Each number is 128 + 24 x the weight over its row's rms, rounded and kept within 0 to 255. Layers, rows and columns count from 0. The size above them is the row's rms in percent of the matrix's.

# layer 12 attention query, 128x128, rms 0.0499, rows 16-17,47-49,79-80,111-112, columns 0-127
size [ 81  97  90  95  91 120  88  95 111]
[[127 134 181 120 147 178 112 103 121 127 165 117 140 115  79 108 122 112 102 121 160 114 135 132 171 115 131 119 103 120 122 106 122 115 131 128 110 150 106 132 115 185 101 140 135 159 125 130  96 127 101 121 194 112 141 105 151 138 119 142 119 113 135 125 138 149  90  95 137 116 147 117 183 101 124 136 132 145 111 108 126 111 143  84 116 155 120 140 143 135  86 189 140 163 133  76 123 122 169  91  85 141 130 131  86  88 127 178 120 114  83 133 151 118 142 159  86 113 128 105 130 123 152 132 113 102 127 153]
 [120 119  96 126 113  94 178 129 126 137 111 131 169 137 131 121 151 106 151 120 110 130 100 134 119 137  93 128 123  84 124 128 145 156 136 139 129 137 172 132 147  87 153 127 117 105 137  99 124 115 156 143 141 117 128 149 107 125  74 111 109 124 157 112 154 115 152 122 117 129 140 103 149 132  81 149  97 115 112 144 100  90 135  79 102 121 123 167 105 129 111 155 114 179 156 131 120 132 121 116 136  82 125 119 199 118 113 162 162 134 138 123 184 173 108 137 131 131 149 143 111  89  99 149 182  72 101 137]
 [129 119 168 110 111 142 133  83  90 188 159 148 120 111 146 143 120 143 142  99 137 134 136 181 162  82 104 108 115 149  99 138 130 112  93 125 112  97 144 125 126 115 127 155 183  94 145 165  92 180 108 110 129 134 109 112 134 133 124 165 120 141 136 137 142 152 139 142 109  95 108 124 132 165 149 171 156 111 143 122 100 125 104 151 152 120 107 126 130 117 104 160 115 114 129 173 102  90 144 136 139 110 117 116 127 134 168 120 110 167 162 128 145 125 171 100 121 127 141  78  70 124 127 157 110 144 143 163]
 [152 116 165 170 127 174 126 107 176  56 159 133 119  98 121 187 101 152 102 131 152 138 121 145 133 113 121 131 164 168  88 128 122 117 129 149 120  83  93 125 120 136 114 104 155 142 133 143 130 126 115 115  78 164 136  99 142  93 117  93 130 121 136 140 114 160  87 134  98 182  96 104 120 157 170 100 129  87 121 156 120 125 107 140 161 123 160 115  94 104 142 126 114 136 130 165 137 130 111 111 144 122 143 170 124 141 149 138 113 149 158 118 126 105 120  88 146 142 144 148 120 157  96 129 120 125 154 138]
 [ 66 139 163 150  92 145 115 120 151 141 113 123 175 161 145  96 109 151 124 147 153 148 124 178 133 127 131 150 172 138 116  99  99  87 165 154  87  99 135 138 131 129 165 122 136 111 137 100 141 113  93 126 143 137 112 132 137 121  95 171 109 123 133 138 153 101 138 157 144  94 123 145 151 128 120 152 144 135 131 115 108  74 141 134 130 125 166 103 108  85 167  92 132 130 142 119 119 129 104 108 115 118 108 104 149 117  57 161 118 142 125 104 122 168 129 145 120 145  83  88  94 132 156 118 127 132 116  80]
 [102 129 142 101 116 138 141 150  75 122 141 102 134 122 148 119 106 118 158  92 125 161 147 167 113 156  79 189  97 109 135 118 153 117 127 132 137 141 116 111 130 152 149 121 169 109 121  91 148 130 136 156 110 144 151 183  81 117  82 149 129 169 126 113 141 143 163 154  67 122 156 107 133  96 127 144 165 125 154 106 151 139 141 112 117  85 145 140 150  98 126 114 124 119 115 153 116  98 127 144 129 138 126 141 148 103 142 122  72 134 153 136  81 134 117 146 109 140  61 145 128 164 146 108 107 128 148 131]
 [134 161 104 137 153 175 134 105 179 131 195 155 113 125 156 163 148 138 144 106 126 112 102 121 105 138  61 121 121 124  89 127 143 132 117 101 154  67 131 138  77 104 114 120 122 115 112 139 127  99 133 102 152 152 136 134 129 110 165  77 138 120 126 148 144 144 128 130 113 115 143 100 118 107 107  94  82 100 166 119 131 116 132 118 168 118 117 141 134 130 181 108  94  96 107 150 135 129 106 162  93 125  97 151  84 173 145 128 130 118 156 126 123 152 161 135 131 133 138 123 146 134 115 164 138 129 104  94]
 [159 147 109  55 172  79 146 143  99 129 112 108 160 113 136 104 124 107 167 124 134 130 150 141 144 155  83 137  89 143 107 132 134 125 171 143 146 148 118 150 124 157 112 132 146 110 152 109 147 109 147 119  97 132  94 166  77 133 129 166 167 108 101 113  99  76 103 103 119 145 138 129 102 128 124  98 128 126 169 153 119 155 115 132 154 134 143 134 175 103 122 129 163 180 113 137 150 106 141 103 134 142  87 129 118 110  97 116 119 114 104 120 137 100 102 100 113 174 118 130 148 152 160 145 158 124 135 129]
 [ 79 123 143 116 142 139 134 166 145 115 157 133 167 119 165 132 136 106  78 169 118 124 107  93 141 145 129 126 125 104 120 136 100 125 173 140 128 160 129 146 108 157 148 107 148 116 142 129 143 134 139 138 138 109 191 123 118 175  97 140 174 144 113 122 133 122 109 141 137  96 126 120 131 106  91  90 102 105 103 151 163 133 110  98 153 172 132 116 134 127 126 106 132 147 113 103 133 152  95 107  90 108 106 137 126  80 128 154 184 119 110  93 126 152 118 151 128 148 156 184 134 147 178 141 117  83  93 111]]
# layer 12 attention key, 32x128, rms 0.0474, rows 15-16, columns 0-127
size [112 106]
[[136 153 130 118 160  93 109  84 133 137 132 101 145 130 104 126 112 129 131 107 129 137 107 104 141  90  89  59 106 157 141 125 140 187 128 113 137  97 132 148 108 109 130 149 133 151 147 151 113 103 156 168  94 109  62 154 124 147 106 111 165 133 170 146  73 103 153 116 124 154 154 111 115 140  86 138 130 108 100 128 138 184 147 131 114 139 100 148  82 164 129 118 120 111 158 162 117 115 116 131 109 114  95  88 128 123 151 159 104 137 110 147 126 175 119 118 111 137 128 107 131 144 111 108 142 114 112  89]
 [112  95 123 120  95 133 125 112  99 114 133 115 139 145 138 117 143 145 129 117 175 185 110 177 123 153 175 140 164 106 144 133 158 162  92 120 132 117  85 117 130  82 139 123 106 111 138  97 136 111 167 179 110 116 107 134 152 181  95  94 138  95 116 112 108 106 144  67 123 131 121 110 113  97  98  64 131 135 113 123  91 162 140 123 158 139 128 131 106 152 120 102 133 110 160 154 184 143 142  83 138 124  96 126 102 127 157 116 106 124 102 148 141 126 122 149 155 164 119 129 119 134 150 123 135 119 133 127]]